python train.py --num_key_value_heads=7 --head_dim=64 --hidden_act="geglu" --rope_fraction=1.0 --extras=["shifted keys", "hashed n-gram embeddings", "an embedding shortcut", "learned residual scales", "weighted sums over earlier layers", "capped logits"] --init_std_qkv=0.0242 --weight_decay=0.0 --train_tokens=799200000
Each number is 128 + 32 x the weight over its row's rms, rounded and kept within 0 to 255. Layers, rows and columns count from 0. Numbers have three digits each. The size before them is the row's rms in percent of the matrix's.

# up: layer 4 MLP up, 1536x576, rms 0.0508, rows 507-573, columns 384-447
# down: layer 4 MLP down (transposed), 1536x576, rms 0.0447, rows 507-573, columns 384-447
# gate: layer 4 MLP gate, 1536x576, rms 0.0488, rows 508-573, columns 384-447
up507 100:132180152087177098124092138091091177200151091126069086068126108111151091063122094108160161159119093120131132116127100069145128122134073155133114147139057166128104145144139099121193157074073103
down507 101:157156180161152127106170161127108162118189138151045133100177189185138188151177077106175139072106148144061141162119133170156117110137110148056178082127222138110200135090101162177194153139123152
gate508 101:147123167126092133126148127125140165125092082137087121095156127157113163201197111121084118166152076158091119121168222104140139093156028156108146151130117111186152077134123169057108149105086095
up508 104:068038152140159144148139083124144196106107136097077164143207141045133086149093101102137133112165152192136094136197140189136116127104142073075125124095145095124078168104117053142129164126095143
down508 102:150116155128107082117133183143166190111104083117087061077081155114178112095141105138155101126118110144168092112097145134159158101140083100138109123136120069163142130138177151100165150125164132
gate509 100:078138087137122119082198108094191115150101114137159112185145189119119149138181088096151135088117149107122141097115089136046139170174127182083109117084112101176117129129186110131132177135124108
up509 097:091082148094105120195111147095114087166133103171153135100148127114135135145107123130155122118162162092106193171125143184127155145087114084113122146116115144121138088115128125133157117143188044
down509 100:183119136059095136137156160116090150111106187118175134124133133142155071095119134101123116131067137105117134124086130094132093154088117170147163046098121159099133197060068118163134118089125170
gate510 103:136119173160119064130158122137177100128151139162121150095123111104157141119102138100118157115130114117123154117103126155105153141167185151139213135085171102131117097172109077107130118143130121
up510 102:123112109158140149130181096116139120120125094090070125094103125177174165152074215149110082116124085119163124095121120174066163130139116146103093193098143136085172192100174205150072171140088121
down510 101:183118133128119111125133091121171148096100105125133063173161153093089109150149081152139149113128138138131118103104117120155195105173183101130207146100115153150081134109165160116156089110164109
gate511 101:155104139107084119116154082099135102084092160127146147133113145074133128158128103139138098124151116176117126124152183125119105129100152084034152134076102129115139103150141166111161138130135161
up511 103:134140107058099167148169139086164100045139147124145134169083144159123144118115168120083156058141130131164118090118140134094113121117140149099166138160176093165121138052151126151097139140138167
down511 102:204115117107148156114115103058127151062116136106092093153098134112109122137123138141126186154138117093128135068106130047141146119140156130093161134063100116105148125107128110101091106148106214
gate512 102:155150182156056190087141136110112177121171140163150109126126135085059189168134157146174130078166210144154092131166105168151119169063164102074125156163132107118082131085149151155115131133136121
up512 104:148148117152178150112121126109108104129161109101122101164097197126161064073178118120164153151076175123076080114127160124170146133151144133170111188141137143148123180079141053135158168134141107
down512 103:162139140138106085084105118134131165129165098113140103139092084117123095138124191067161107116159114088117152076171167135113121116100074144144117147143074128146083127143125124141104127118134112
gate513 099:127058142121111140116155106169159132098154102086177097085174161099139078110160105134136147102101134099099142083144125082148147089131056153091161122171061104152152118107114155123114126104115090
up513 098:108138117098123162139146096118209190155152155121120150104064153133149118057136140050126108111127074119147149129104136153166146119134104089066109154137116118108185071125170143100141096102139102
down513 101:068134158152082098117148078138178066144143200123162132164121181120089110065066116128071115120100191108091105163111134185086095133089179059142146086054150181135149139090129192124155109135106114
gate514 103:143133137128133078085096158132164089156180156158164147157137119162122108079135128237178120162104151108109176136124102086128116097071148120142154088123136137095107110121156145159110124107120127
up514 104:139062107172102137164094111180078127156148140192108127114087164105175176171110132149068059114079107105118178112105130135102140096087201127157108120133108118158086137097109120148160123111103126
down514 105:111112115142064148087076081133183156207106107155157139141150066109147149117154061176144093144109147136117129092177157164208183164106192127146141111103109158100116100177125122066186112092088147
gate515 104:142174120167138134086115052116085196172113107150097220107103228122137148155128076110146078104136146138079099125155153094127127127138145099149131143140095135122164165158092152129120144128157071
up515 102:096120165126099092131131112154106140181073112150063161175095147167150212103153099103120054145141095147103119098129153199132125080123165163168150160135093128151112086169200068173162121096181088
down515 103:089132157098096083135111205132200145161062108125153113157143112111132119075082152201166114147133131129098085163132149112068136135074102158128135111123132119126137054139146155036118118107157168
gate516 104:134128177153145131100118143085106136158147147117170089158157134180127150119131063076154098115137146125126121120126122167109170112081149129148122094123203130099127140108154162104073088084163130
up516 111:131117115126095152166081154137150161075135097137082182127134116117129129122118151130105127122148153063124120151169142133084116170116084087143100155079119136140097160166086073099110163157151126
down516 106:117123117141141078168081122160131133128064138188089114168154152153182111154117095120144100150125179104146097161144147112174046151126081185140102080101167091191154129120114140206093125144156082
gate517 102:130087160137113123125117150147147146108114191161133060068139121086107205160152155093104117091089179105165142123134125113133134108127095134190123132089162111113115140107140119082159138103122136
up517 099:133125153132111150125101097114148146136115128119130161109146094124194106040093137143115155098102150096101226125095113122174128119171142115187129061112137148165174090143123182125132089126088139
down517 100:123127116107114132123132107124062179138162170079160101156158098079158154145140100109091148134098142199131142115126173112094075091191130153103178092130082101168144097055126126138088152105096090
gate518 101:098096135120141127143097056137128199150131140163108163110123149098117186078104087129129158074064120099099179134107166094088186105160117121134146136112103116099127115097076119126144105168172170
up518 101:108118102135127082133142125114110178124054117113255124164159145166119166138142139137183156137177057092101082157109159138072088133154150137159155155143167123123153137156083135176098170078085109
down518 102:212135121142092132126125125155144109131181121135143101111148120143158166089150131087076120124149121146102133152138143164188114134158078119124117108150092084157161146148134255142113101122088115
gate519 105:171131120101114128099152157150119085096110136174171212043062070117141203136149114191147133123144138148053145184110082069125131133072104112154165104096188127174148090123101158134149031145141150
up519 106:094105161131142137176155152119116125156213104103106094122123137081112127099090145128114145127122077146092180113172084130150123083088146127105115144110125126129133142050178120098182155127150144
down519 105:091122125106100074108113140104106102119145098115177069162159140156162126090126131146140148173091090102131076092143121114137087175150104078105157107131094119121116135144150174076165180137118132
gate520 099:126161186127126093147162114136118103086137183146130095105123147175124091119168142122075151125141099136156215076134182092120157146126144137102116119122156156140140142150119203122090079175128071
up520 096:094111115124127095107100115121096109094112133214095108105174098109137184144158150121156128069167100140082155133130117120137047123093126121149048098097146078147080086139127128081156140167130111
down520 097:102134127124168070152157161115129073158083114130162220130114145176089095115087130127140171114141137102110139183143126112147056102131122111128073172127125105084154097161213078108116166065120121
gate521 104:133108152130129063116188150086149192138107121155152100113144086137088175144110124153141115107136126108153131105173152057107152121091105148174130135133202175117150140096178119153085100122097102
up521 103:124127166079196191103101183124138149115087140128103133143106113100126177126163146146140183085176140133135101115175194164119129110096140177136154120144063093177176110123102120119128138100089127
down521 103:118188097158158129118086123123186067113192118094125130128173078120098050148166093196116176131190143192144098114121079165157165124156175130139136110130106155155107180063106128145131125189155098
gate522 103:091160117136145159139120099143148177100113123139161169198156161108107130115104144145144140152155154200112134145118102039112151206139133139123157126166048157159127058170142169119087052144157101
up522 101:099168077176139147112151095113137118117170109145156133143113154142153175157076070148140118158091117111158189133073091104152132180107161080135157104081163160102165111148116148143124126082158131
down522 102:114097144100116158142092129124152100092122116100178122140113168074170106135108139147109100134158103156155161053086152104090155124149148130091137145150101123161097158110120164110149150076185149
gate523 105:139133133121078101103077173243117095099156120104151112109147126162113122164142126139167097154114152084134121123165101187134152099101108136112117140144107163154161104112098156188137154148086214
up523 102:141122134144142160069163095103181167102103162104145091143137094130105154108129111119101155113141088116153090110189124090188090117135102136102146159174124106138134126097156062106075130146157164
down523 103:120131077136157182070153127101097179091122121132135191172113156145152179166152128080079234103114129118090079092113092148102173163094116136124147070104119077146100092100153143059129150108144100
gate524 100:138149080137157096108094119102117115068102142116194123103171138179115120162086136138192118174128136165173160155116176113192133180167101129163146141125106157097133120025136142168176125184114142
up524 095:161138121094135139166127140177064116095092142156155101143136141152079122138156175137072186132161123147149133153078098131124082097104119173146213117110195157054137124089114153118140121135098154
down524 096:108108063124115145129137135081163133198126063129100167143142113142150114179120133136100154141132181192184153102163104110088170182112089151089089111125139068121109087142136133126122101122127100
gate525 102:066120136125110123123130142139184116153103148228154146149136098128160159083138115140132155101160113135103176125070116128160086114153151130140133103101091145148159114101113134179124146126124121
up525 101:145104114178106132141118117171137153084142167123186145128045161132124102129069186103122149143153158065142180119083145130117140125080169106129163118100108128144157152168108135193106099073112090
down525 102:135088136131131122171083118158137129116102162099062145118123107117111171063076125145182179072126090108156138115138151147133100142159108132106156142141123083126172157146110144111132139131135164
gate526 098:133128143112162171111143086090138101096130110159136128164093111189208134123135147149089149087093143114145164140151105118113140126147136193160153122185227114086175154139116155114097129191150124
up526 095:150118145142118105125097092104113099169075128135135019163159072065115167145127126112095125122160078105118083126123067125115112124115068116106116183146134115087137128107111172145130095116100098
down526 095:084129134124127093175119133169138142116104112117107122135096091113099152124131141139114078117124124102113089179101114100147160160126082152148126107115096127129033108147186134150126162102100145
gate527 089:142149107112077128116080103105081085113100088103111161134111102104133081100119107084141139090180140082143133119078117141137114134176103108139093136164124089107154172143061101152150118133103119
up527 087:108146129117141103096177140148134148143105160140131167159146145119108119204145166135118108167161136199194159053118108121051085130068151122091119097115129114163154113107082106151089161119102123
down527 086:129086078146151154140084096134159141111111071182081115140153120136121143101167127173153074150134108093148098147147080140107077104153082143151139126146068189067062108155101187147183102113145120
gate528 098:162093140128177152125202126133069074101201180105133168116126063095152175116144104166133189091166159120163062084139071164044105100108152182122062125101120135101144112071094142161089067146097102
up528 099:092159128142084096144120087153138145101056112095123098155158174134088096097147182087178129151130119056114120105108158153155158099109136090174132173118163115090112124113151092112118146137124135
down528 101:128122148122150155089126132111116119100117141126148046155058152177085191124095157125168126105146118142110113101102143128073098160106138139131169118097124119114087145106144135168124142159140201
gate529 096:113121124069196101143101187089133070128171222078117089156079093137150115178116140112144099090104090205118130161152119127130152145136141159107106108119172119120146146045144105092097177089125077
up529 096:114098173090154121165117169145117117148112197129176169157101135126006137143089133151138145166132114162053127115143102155140087110107131175125106131114120111101110092083178142093121144118134137
down529 097:131154083146107129077126076170111228108121069099065143129197172118149138126066112112085112104098131130161060073146132129160098106129166110093137112121147128182129157208143154141160161196112098
gate530 095:097168114107105107134176126191131147102172045154122094106124107111140101102126117133060110118069114103109149160144061133099123073155117190131098066119127167130087145124140116112158114114171111
up530 091:092172150141108185167131114090041093135125123126139104130111083176168082123114096147164120151096127095181107136095178136132143111153208156127068140091122149177106102143101126156108164117113140
down530 091:171149188093128090094078099098163085161079094091111184125080076135105093170071139111173108143155114134120135126115101100070110094132134161089108168151187112099134073100143163147116128153083175
gate531 098:110149175124120201123098117122190110144142196137122116141162151139123154111153051106122137110126101083156155168143140129107138075146129122135145110123112096148167158153112119151116193134082118
up531 098:174052151158091104132057195089159085121153136143094062157157114166108088110165112159109168127135110169135171119171087142109135135125167123122099108187135182168154137130137101116149161114120138
down531 099:172095137079155070126154165071088109084124112118108133182137112116122045125078107133120127126144133188145155180147077087167135127095174154043126119080146093110126125125135183173126151128144124
gate532 095:140116078096075069038133152127059134135105148109148143085141139197096135146105118151194086132109143094146121120108140107140171125093111112114043149141113143088079139139121098175156124107150114
up532 095:160135163133086182205135117101125140122119069073108142132059176067128128144155125133084125151094170040169134134113091190129074121094147143127100130092113162141136145148076122105143201106136119
down532 099:157078106092121117151204138115089151088117169084193151154164127066097108143137101093115093105123159146136077177098083148100127123144138116144128118134071204153149154188162129146108161126157075
gate533 099:089113111114163132148143242115135089109134143102109158136112089128163113134082170120166192104121142204126133173085129116091152056139147182114098092126158112121151164115095104060114145165141105
up533 100:122155091086095135154169160058110083141119125113107175082113166096127044107072128123145160090176149117139128087163089132160156162115124160069140135096177111130103152088161114167094084153119115
down533 098:135114155067146055107168070118119194131108109114091168145173109177114143140198106132099127114129121091100075146128135129124091124117111124139194098138119130134142070156131148135153142119076138
gate534 097:121205184149088059113113101134118153118146145133148076135148148103065119120145080133163130115162109144100052093118109095112089125105129168129188053123176157136163108091130114129105092112111132
up534 098:058148119099129117163137190116103129147126172086106186130128106150115067165087168081147107139127108127121104107155121141113117094152188105129138087120108149071111154163088161140073157131186063
down534 096:143083144098061110168089129098112115089138156095124143131160154130098154124079134100178123172175159178148176156169088125088125118109141106078122145104147140023132131102150124190167124124102115
gate535 101:151124107126110117138152057097132143072116141184101106129126118149136151171132081143065117069146149134119045101130069111109137058097067083170181084151142115119144088176109154104063139103156093
up535 103:166143143092135132121134083122160165105144138235105151112122144123074171129103119142137130135137143136144147143135071109102105117131124114124111172146109118129145096212114166140065107121108108
down535 104:106088167156159155176091183132116143125141108167143105109113115210095148128173126117150193152146142097154140127162116119144119196095171134157118060148110093151147179098137090083124162113093117
gate536 100:075165131091086116139128060146151197104098093165166153188129141112089115119142115158097047145083172115086123109098107133113100080179122088101142128180102098162147142166130116088153146162110101
up536 107:150158127091091146137191134090100151183108157114161121134166190150106152038130189134108196142099140184169175120125076151183164120083119140109166114150172125129138100134180107099122099106142155
down536 099:110106160112112136118107107147166158194132140163139150082142081142095092169160106107130148152202110125139112168136146110156110148157121161209087087139167165096093117127100160110122093122128144
gate537 103:143095208161144155103099170139141101191136153141157123147109137120119089065120161106095129124184145063092133145110149087090129139069158145159155089184149125166099139161076076085104168088069091
up537 100:121106130118117141184099149124144173113143131158135210142159137181063128104057111167166107129090061133129083126112144144134049030131178135154124140119104125146141073132100077163100161094131160
down537 099:152201219096164113130116140075110135147112138117128182123120172189138178087069067126141158118140093180140177111152108144198108111133134050150141148098092074108169120125166129189116146095132128
gate538 100:098175154119082125060071138117100139121156173141160171136140210091161135137071160194103122094141131138178120120114106136138140157166143128176164106084179088103114117151162151135108135118169081
up538 097:146139117176108129160155107140134106139131119155080097147116142157155115083112119117075160076132194094127102109195107145114094102114156109161143112144146153099143125127131131115143161100127189
down538 096:099095168102164110135129128140096115142168073129122151116170152066184128133144151059125165074136143159108125160096165106153106128091094135139082185124173135175090122126143123105104176144114127
gate539 106:069152129140175156126149145132102194094128142118119128157134147109076174184120111087102152159192122089097130117101185147137161093106107052062181169120167136141106185119104132125092120177106131
up539 106:118088154114120075133143136090100154127114149070158154147116132116143125106137131115161077123143126152112082101134098120075099096116075125125134117127106102190030177123166099120144128213109073
down539 105:109093106117089112126125058064173170082175182096130075174110122125152143099134152073145126121164091159128156163120080095092177166122174129118102133121144125134099126175155190167088117161136108
gate540 101:170138190121160116144168129098088159166138086153122123152142157123128089134108124111165130126178117152087138150143162117121062154131131157159170141182103122162160144134163122083099138085124152
up540 102:087127181172108147114144178081133169107088105149123123125189125136108136154128105108074098136106100145123138041154106123156127153122084151214129123096161088065159158116156128111058165133095105
down540 103:118168153089132211130103152131129097172130133159153099115064046101151176136118097135169084163158131166133154083128158063135111173129072123089124164149176157144113113131150123131149116137153080
gate541 097:085119104103134136084116162158096126127125120065196153105151117118156154116068097159143100085104167109066123163094163136103114154123106120097068188058100152138164132108105116084095123112096119
up541 093:128136158073112119119070096107153146128181113111070114060092120135065149171168184137160152114111103155090123088190154163122143131101156200143118159129130030137169128090191088129135124152181124
down541 096:175147122127076099105147145099073143132141140106133144186090100120116123070113131154120158124146102148155123156191142168097108110100160127070175128137083097107156159073197114136114145105121190
gate542 101:134085155155113068155122081147152149110142084157101139192126105096108155158134182175124079124167164105177119142154158114127089150152086143125177090128147189136127075135150147060145175134100157
up542 103:144129163163107144063118089137125086162164112108130156065163121158153102082150139120146120118138170218185099062104128100139118096167089181140114072122096065120128126141097121142108089164118131
down542 103:149156112135073116109148174059121079130130119051076177096120146145140137124143135163163105106133184115183161138139137150100118152167115067089126121113182132162172118103089124137181137126183122
gate543 097:074153110105117103069084156112168159143134141134121164105094147118137135145116139122126171097110086132168127131203094181181119127109069078155094082173124110185091163128120148142093092063214127
up543 094:052090121110136119133125150095069122154091128155097108213116144120096101149112055144148113121210146095138129138141083112133102096138148091070171153143068117096103127112090115133118077094109182
down543 095:139107140065159149128123085147094106142124110131099126115145106122116142177182125104107125090127089133114199126122088137089075112158099132121123045170114125135143109164117125100165098159119109
gate544 106:172103157133092138158149157130129118139106130122131105177142135135127159113112155137124114153160134122102189142139126114146119170153165163129113101126163123206136141158086092136171121095147135
up544 103:127172165165114057123083115126091152103132114106110137047146112124169041190128190105103137196130163091168146105095140141117135122143120077108112134130173159102136139138113122163158156144114105
down544 103:126165159107039128140136107101132114119103125122090135216067148101110125100142116143084075138115129160097105127175085121098139111124130137104132129130118165154144122097168078122148109128167110
gate545 099:168154150139132091155081133084174090088136157128104170111087123123115109184143076133124117128138094095124106119124117138126139050076191105146176111112139088160101162106147100120081114116142102
up545 099:191109137100153133110190090146150172109114099169081202174146068090113114144143099124085164149133115128150142091180090079108113104117153096122163122111111109075100145141137092175126077130122115
down545 100:152126141104080176147131143116147156128160096109172173147118104155139130114089114148116115181178113176185175063177128122144123141165096177108147156149125118117165138177049119128103139128099157
gate546 100:124123097107119156087166104099176114160127137146130159134180117150111104164157132112182166075153129061082091126178176031128112059065080115115160090135133083144190134154176099177120129122155095
up546 095:097198099115146138121123076140119119126108111111143073101136138163150071157087106093088121202113122148146134098121115109155142220165091080161143137152118205125126138172146137091164096129094159
down546 099:127092165095131081082158120160155174113058134164134180142038107142221110136165215113154102116083106131137152136132090143114137039059107129099139113149151158089118186139133138159093095183116192
gate547 103:163151162202119121069165141138129089083072127163157104139143153132114143125127057120116134103122115164130103085155113112118099150137078158144173137131126136126112139107102158143035120083090186
up547 103:088111093171193061112156108160148111153154082097105121087133126171112125180163066086102146193145106158107164153144088082095114097123111165116134154051127108087128168192105113131160140068173131
down547 102:113168124047117122104110131136171117129153133121160135099168130135109075156089062138091095134113098124097136134099154122138123089140111093133102175106138154117146179104061090182143166104159116
gate548 099:097095100064159224154131123136127120165079134129092111067171065108092135139154108108151123183116079205141130131147183110046195092085169093100106119081126160122158063162146188181121140136106146
up548 098:113107168152162196133125111110150149121173149115139173102086136112175095152140117163079124142145162148107095087105091138151152180192049121124105156201101066128112130139169151126108159122094143
down548 100:120086144106112124062152097154151137136130137098167139138170122089191142091116143128162136159141138187106150188151149102088090132149076118182110138095154112157102122097102151166118106083116153
gate549 103:151152143136164153012100198138133169123121167169135115052144221146109178156109101132180164095147163179103137130140182058154131099107175124092195113120066137137048150116101126114119178121187190
up549 103:138099110112145197193100189115101163108066160134152119154155134129123112165114089122202117138127088091108082123084135106125125127101144114160128136125151066131074069127145103150152140150136173
down549 095:150131107142115144190116152159141101133171075124120131115185075114187153139115203072117137011152147133151138149125143152100173102141093119063123143161132116172149179118125121175108113154126115
gate550 102:103131150073130213123161151106190050130126159135142160118106107120081114113168142118181129075081163122120163195121142119151135078065105155101102143068132098188136178094129162166136140160122146
up550 103:110135140150139128123120108109163034174105159152138118140141102132106147133139182116111130105166097124137152161128189137136114094145125084085094112129129121120198134177080144109162150153095162
down550 102:122079091103093098141125161122094108150130143091153090142154158126085086156150168084120082097074154151124121145215144144117145144109151108158061094155103091142188135114165092123153131118185162
gate551 103:166146183161133114051076138153128119155096098148084142124134107115116154120111147163148097165124140152137139098151071154141112133147151133132191164068156128170124108134174105130157094139175171
up551 105:106090133146120150144161168181138150105145146146127146148157083170154077135132127096111144122125049146101142147174130183152140106103146109125154148169086146100080186136136134148091092126154165
down551 105:095118159144144169128197150204111200109113170139166153132121081140137110141105131111126169112132036083116180114123053090091163085130148157147141152153065159133070182150144133133166122192130196
gate552 097:153133181158122115163122078196118177116108109176124111129145140153122123132124095127096149101105098097159187045198159102114119154117180080152157157095175160160106179146156163110065090096108152
up552 093:179131117126128108140147177120174167135138101209093103102188151169085199187114140155130109112138154134093122058138112168076178190115128098137163137054102131135127048083097114117133111162139170
down552 096:130157086167087154126070102175167107036153173104141104128132130113117133137138173124091170149111083138118038112104104151136156189176102129103114151246165129148110081136127168136158141146166101
gate553 095:144157145149142095135118108109087162170117159176082105136120155086102128097148103151108114107162051165118202126169138144092145119068093139161152143159153122146117115160103166114143076119088088
up553 095:049141124139122161170107133104127104115137128141184081153111100171108124156143190084137047150094134094159084180133163097136131116108116131135059070157129158142133093121148153151099086171168136
down553 098:112106183127127136152132164133111137126138113176140123132126106120139082141068212107138079185131181120129119106112134106150137118096139147113107106125143125147088159111169098151110095164107137
gate554 095:124150092127124142109132161120107222167142096110152172077099111088137166132058061118112133158128111134096088133175102117148114128108107160114092146092148099078106090166133161109081142161122129
up554 096:114090113105111170186104117089141139123181102121074131128122063089154095112164134094146176151114160108128119152131164142135150158206151062186096120133169136149158157099126123152110130188105107
down554 094:094134126116157143126104166157136180104103139182112160152127203142115124097090146102097068117119129146133130071140118124138158112091113142081134135108116070083106108123111099086152098133150140
gate555 098:093135186102141092149101125100145129080160061151148145085075136143115143094091107137137128077090092143091154096143109180117083169162126066101111076151140116098151144070087221079118091141137128
up555 100:145086113097087123124081132150154125121097140160142164135098089143144088088120173092128092158075177128145057144102083154156125108136151189174115165168133139184111068125134090122104176159092090
down555 101:121169155148086174145111174101149119126112093143095161089138170104127104110109184100120186155178123161096153121108177159148153166144161137180147136084116160096151132133141102126140116132110142
gate556 103:124089231093115095119087145118076159145128108128170165144158184099099112118171118169117110159149100148137132103149114113112091155154111110070108145048077093069145064139107120117099136144102093
up556 102:150094122102181166137145143166120083097182127154139148127164130080125125137092042060101153133156117148101157139150145083162101116043157165141132127087142081099165126059166111181123090100131132
down556 101:137101181106126134105130153160118135144099145128130137135118130122073103081070113166097135133146093055113148128129111097125105145115131092116115115179105129074114092074115154141085152140150175
gate557 092:067160115110133116110086179179141163144083081127117110084138136190100100129046072172147126177113075120182088164138142104167134127148145141127103105091115152107164101165172126099149148151143119
up557 092:126140131152216126095110103131076111130175089125097146143107118122210137127157130173148151108163168167133123118116136087107148156102169185143129156153109134156076113153134123088109107167167115
down557 093:059135127119101157209139122056232140206148146141126137160138115121106091193108127111126110116124107135137142103146165172172164108146133119123185145135154104183134116108091127130117146175147173
gate558 098:068100129096055124129146143148114148102102171135112138089109101172064105129090110073151144169141147167105171166103116096084182081103072073104084071083117159149116071114146146070143111124115112
up558 102:142079101127091138124130195109156108085063126119192127121148119163159103118082147072151134045053101108142167075071109169119133105104078142125102126119104129155190169092092137092138115131045117
down558 101:137090132155110153120130058138149103077154143078168147149139092089168164106094127113118201132131140070150108110165189133083076158106129141091177077140149171085141097135084135108186130146116158
gate559 098:160084129128149118076121153217127183086149147153097133143101099135125140123141164104116105133127132102112081095128152144185095170098132139076194110111087115195075112150149140127111108101140128
up559 095:147107069098122142136090150125110128148132127052171085127151093152161067129114089112182085130123144154152112078048134133172165135133116141118109145122115095135161108096056143138146147200123154
down559 094:125161165085128109097143064109097106110141163174137114120105176136090102156146137162142151097165165133089097096118076110098163036151162096214162144156203153173129090107117134157138177075087169
gate560 103:093135167206112083124142128169100114083105100183109165061164100090120128157153126166083151109101116121070190125208135071109111116058175088051130185133095114102145128111103164221085082125101132
up560 099:149117112097121103143155147099124033155126157104184166127069125157115084096135146176077170092121148124100115131156186134158095112128112112124076132136090142137160060107134155067118170125146169
down560 101:162145084101118111082108152162137118088124153158093123161072065139104072095073128130113214089129092122120146176151143116108145161111150094098173182127117137148135154136143148110134110215101136
gate561 107:131209202168112102159124150122208157122138158164138151140127160097118167098124131154149129149085174146118145090142139132158142117169141142133150105116124094069130141123165143118097123130159136
up561 106:157151135103112159156096119162153123169148153156103173113074145161090093124123112123090081100092148143101129107127135151130037131065172055133121055112122146125149130178090151104100151110167165
down561 106:126129144155168126190123129113134143145128087111122109140122110171058098162139083160081082123092189143149128106127138161105097163045132117137136071090074123132148135191142135139093072100109137
gate562 098:126113090143128177071116140072142084101116141148125071123185134099100126177194107111050084142171097029114163094132122078059109160157091135215089158163172141126225140153146150076105101116090135
up562 096:136146137116126115118122137080112188132106098142150053156092119060087151172169091141102082172155123159134119144142132049097147097148078165180128117081115132107118134187110206093185121136089064
down562 097:134137086207151120176168166112134117088127127113092141094110169172157132112067126158169167140131096130138098075148108122180091117155161088154114041127134072115086119139160126072156110129157088
gate563 105:051139111150112142115141153146083165185150127141166176150113144110135184089165061100124162132163112190107145179175107169089105146150090081132091133115074135119180103098087149143142136171152070
up563 100:169151091149136102167071073148073160128084155125099126119109146091127130161139151133149100158110070099118112142151076098156122145085119100172124163132105124101087109170166118121192106175110158
down563 103:154135142147152111143102180103095134091165095108140155132168147085160123145153130160126136161115107100123099122093092157113135152033132067129205101140128083093103150084133106116148130127157171
gate564 099:107119120134080149074051137147158153119196083126135096210133072149142123092119092169099121169168066107113116185195139147072130103086175182084106096159099107149162140111124125151114119157136117
up564 101:090117146195137143177133206163158126153120131152090140109163170099080141171045080175117178077156092134145126125098140118146153104099102105112142136123114172154123161042149156087148098132042153
down564 102:121116054133150151096167134143184145165124141135155092142199121103087120137092088145138134111122166099159098102065112104142118109082153105122112083087218147169171133066154092170169165151093138
gate565 101:125120126134106134177049110126054137082146200178104158133154135128121070161120100180101172106120127116109141091144153107110131137139140119097121125127109134126175150093122127206138123094160134
up565 104:098128110139163162163134076098133118116156103117120172133135077156151158137116102122146113154155215095139079125119095115164145122125105167129098092135148176123087089183089117115179160087146098
down565 105:096131195147147087135118159105117120115102127167077146102122094125135094063161123088130172114204184111152103091124098088139081117071148092113145131157162144140091095134159102146092135081165138
gate566 101:140147144126096113161184094129168067158146156117182115109157110158161119100117124129165112199114104167131168124198164156104139134135152186091123092135153149159171118107149103147114080116191117
up566 099:148157152135181157129105160133101064058130158118104153115099206128127124088125172119125138142134100092158047164108127090174101165118170102119142094070118184082110165130100151164127097086126110
down566 100:171164127101139129091173054135119106128140089073089106131113137117138130099147150084118112092122124102180057133158072146111093152155169137104140114139086080143191099130133167162148102106140090
gate567 101:079142173120079089088151122129162147139226116105060162129118164115053127134140134103113091133102112143124099096134131118105126108108139039070086111126100202101141101129122158162150126168120110
up567 101:109071143117134110131104080130136169148169169114102177116126103102142135130089130119086085166080158093132114156123162126096148131147155151074162087027159198086157134136146212128147126110178110
down567 100:117124190171094162131169151088102112158157177090157116083103107133133132089109129145136086149106177120112129109124091065157097093137106191128066136145149102132180150147108127180130165114153134
gate568 098:087173157143188169074131068199167124120101104102149129140141088114036082138129034091154133150139127140071187168132152100100157100146082166136201137146132129100186113168176157027082114085119159
up568 102:127120160112156105135144089133133169079113080078072143131068167077140104118136131138118183121216112127109209183075087111159114136105119065046149114122149146118103122107146130202177075108203125
down568 101:137176114142163105120123053152112116135116072175115118132124155093040131123209114077093113102132136114139132174105119088104121124196021145115077120140160109185154138166166110133085134111147172
gate569 091:139112146126203142125147125178127108103120154141117071115116054062161141084134114116149187127109136166067124201118072100103164137148154182175064087144114138148079148158146085128156089095139119
up569 092:146155113166145133140130099113132133154112093155096156125118112167145096049164099113135106144129149121079108178096133122152129171138069117023083134162139149119119163165161112191126124112192143
down569 087:123128176138116083067142148102151114120105156057137144159100122133145143169140197162120140156097135149168147119165156147130115131098184163123112204110113134137109121182137129120184126178133129
gate570 098:131135086123106092127139120065120091176179144139102191070123094076110117119110105136199125098100143142130099161128159115173088129138041165138144091089165109132080172172113135049137161092174122
up570 097:132204126119093078096092104127126141150105094204142127113091116080139193081093129114114136141104164107117091055166153152127106176142099107136139104187155150115127136184145189177119029118117166
down570 096:104169131143162157152161112102179082154123134089081131132122176139098133164107124155117142156150086079093127103106144061073112099179149115099164123127102157130114154154132142148113140133120159
gate571 103:170125087104149122087179097136180139128173143145109157124115112112111168098156091184127149059099162105143114154100148137124123092207080185178105114112106113144085104161024112182133126109167121
up571 105:084127167121138104098159169087142155125070120197150155114086163123055132126142113104165146111137125159098128155096147058091117072073111097128162089121164112142061133144080111111160126203186199
down571 105:126154137107130102091116121162117151113179099136178118117129114101094096189074130099148116174129132131085169131126119122163131141111192125131077127151211105100145091099133088106118134085114139
gate572 099:143108146134113143174107128146169131168175117165137126105143113100169158110113095143134142077144141107143144100119146128163137117114095100169104092166140180099175176117132170090124151065165079
up572 098:154177127131101162176128174111100050090128133069126163123140123159159091125148130096108140111121155125126194066109160149132144140150149156122119116172150077150095067084094095150108182119120129
down572 099:117120183115127102091141104105116139136123121094117161124153142070093117144124138138105129110078165182176151144116098106131156154146132125119059168148156098155132108108117085176116158100083078
gate573 101:102095131139190115116129130121137134113107180140067148079138175189097120109193112138116149101125151146141111163111114085117146080132128150106182111178195100095119143154110153104064167088129135
up573 097:104112140131111164132112113072101133147123154195093120122063157115161134108180069176172102160154145131201119094103162087144153115099123170174154126119161139145128122123146168109158152099172144
down573 098:117165125130105122109154127142138115131110128168133133096100140173134133091167139144160110129056106141132045191169080121119125046110124096160124126091185076138180093087124108150145139080141145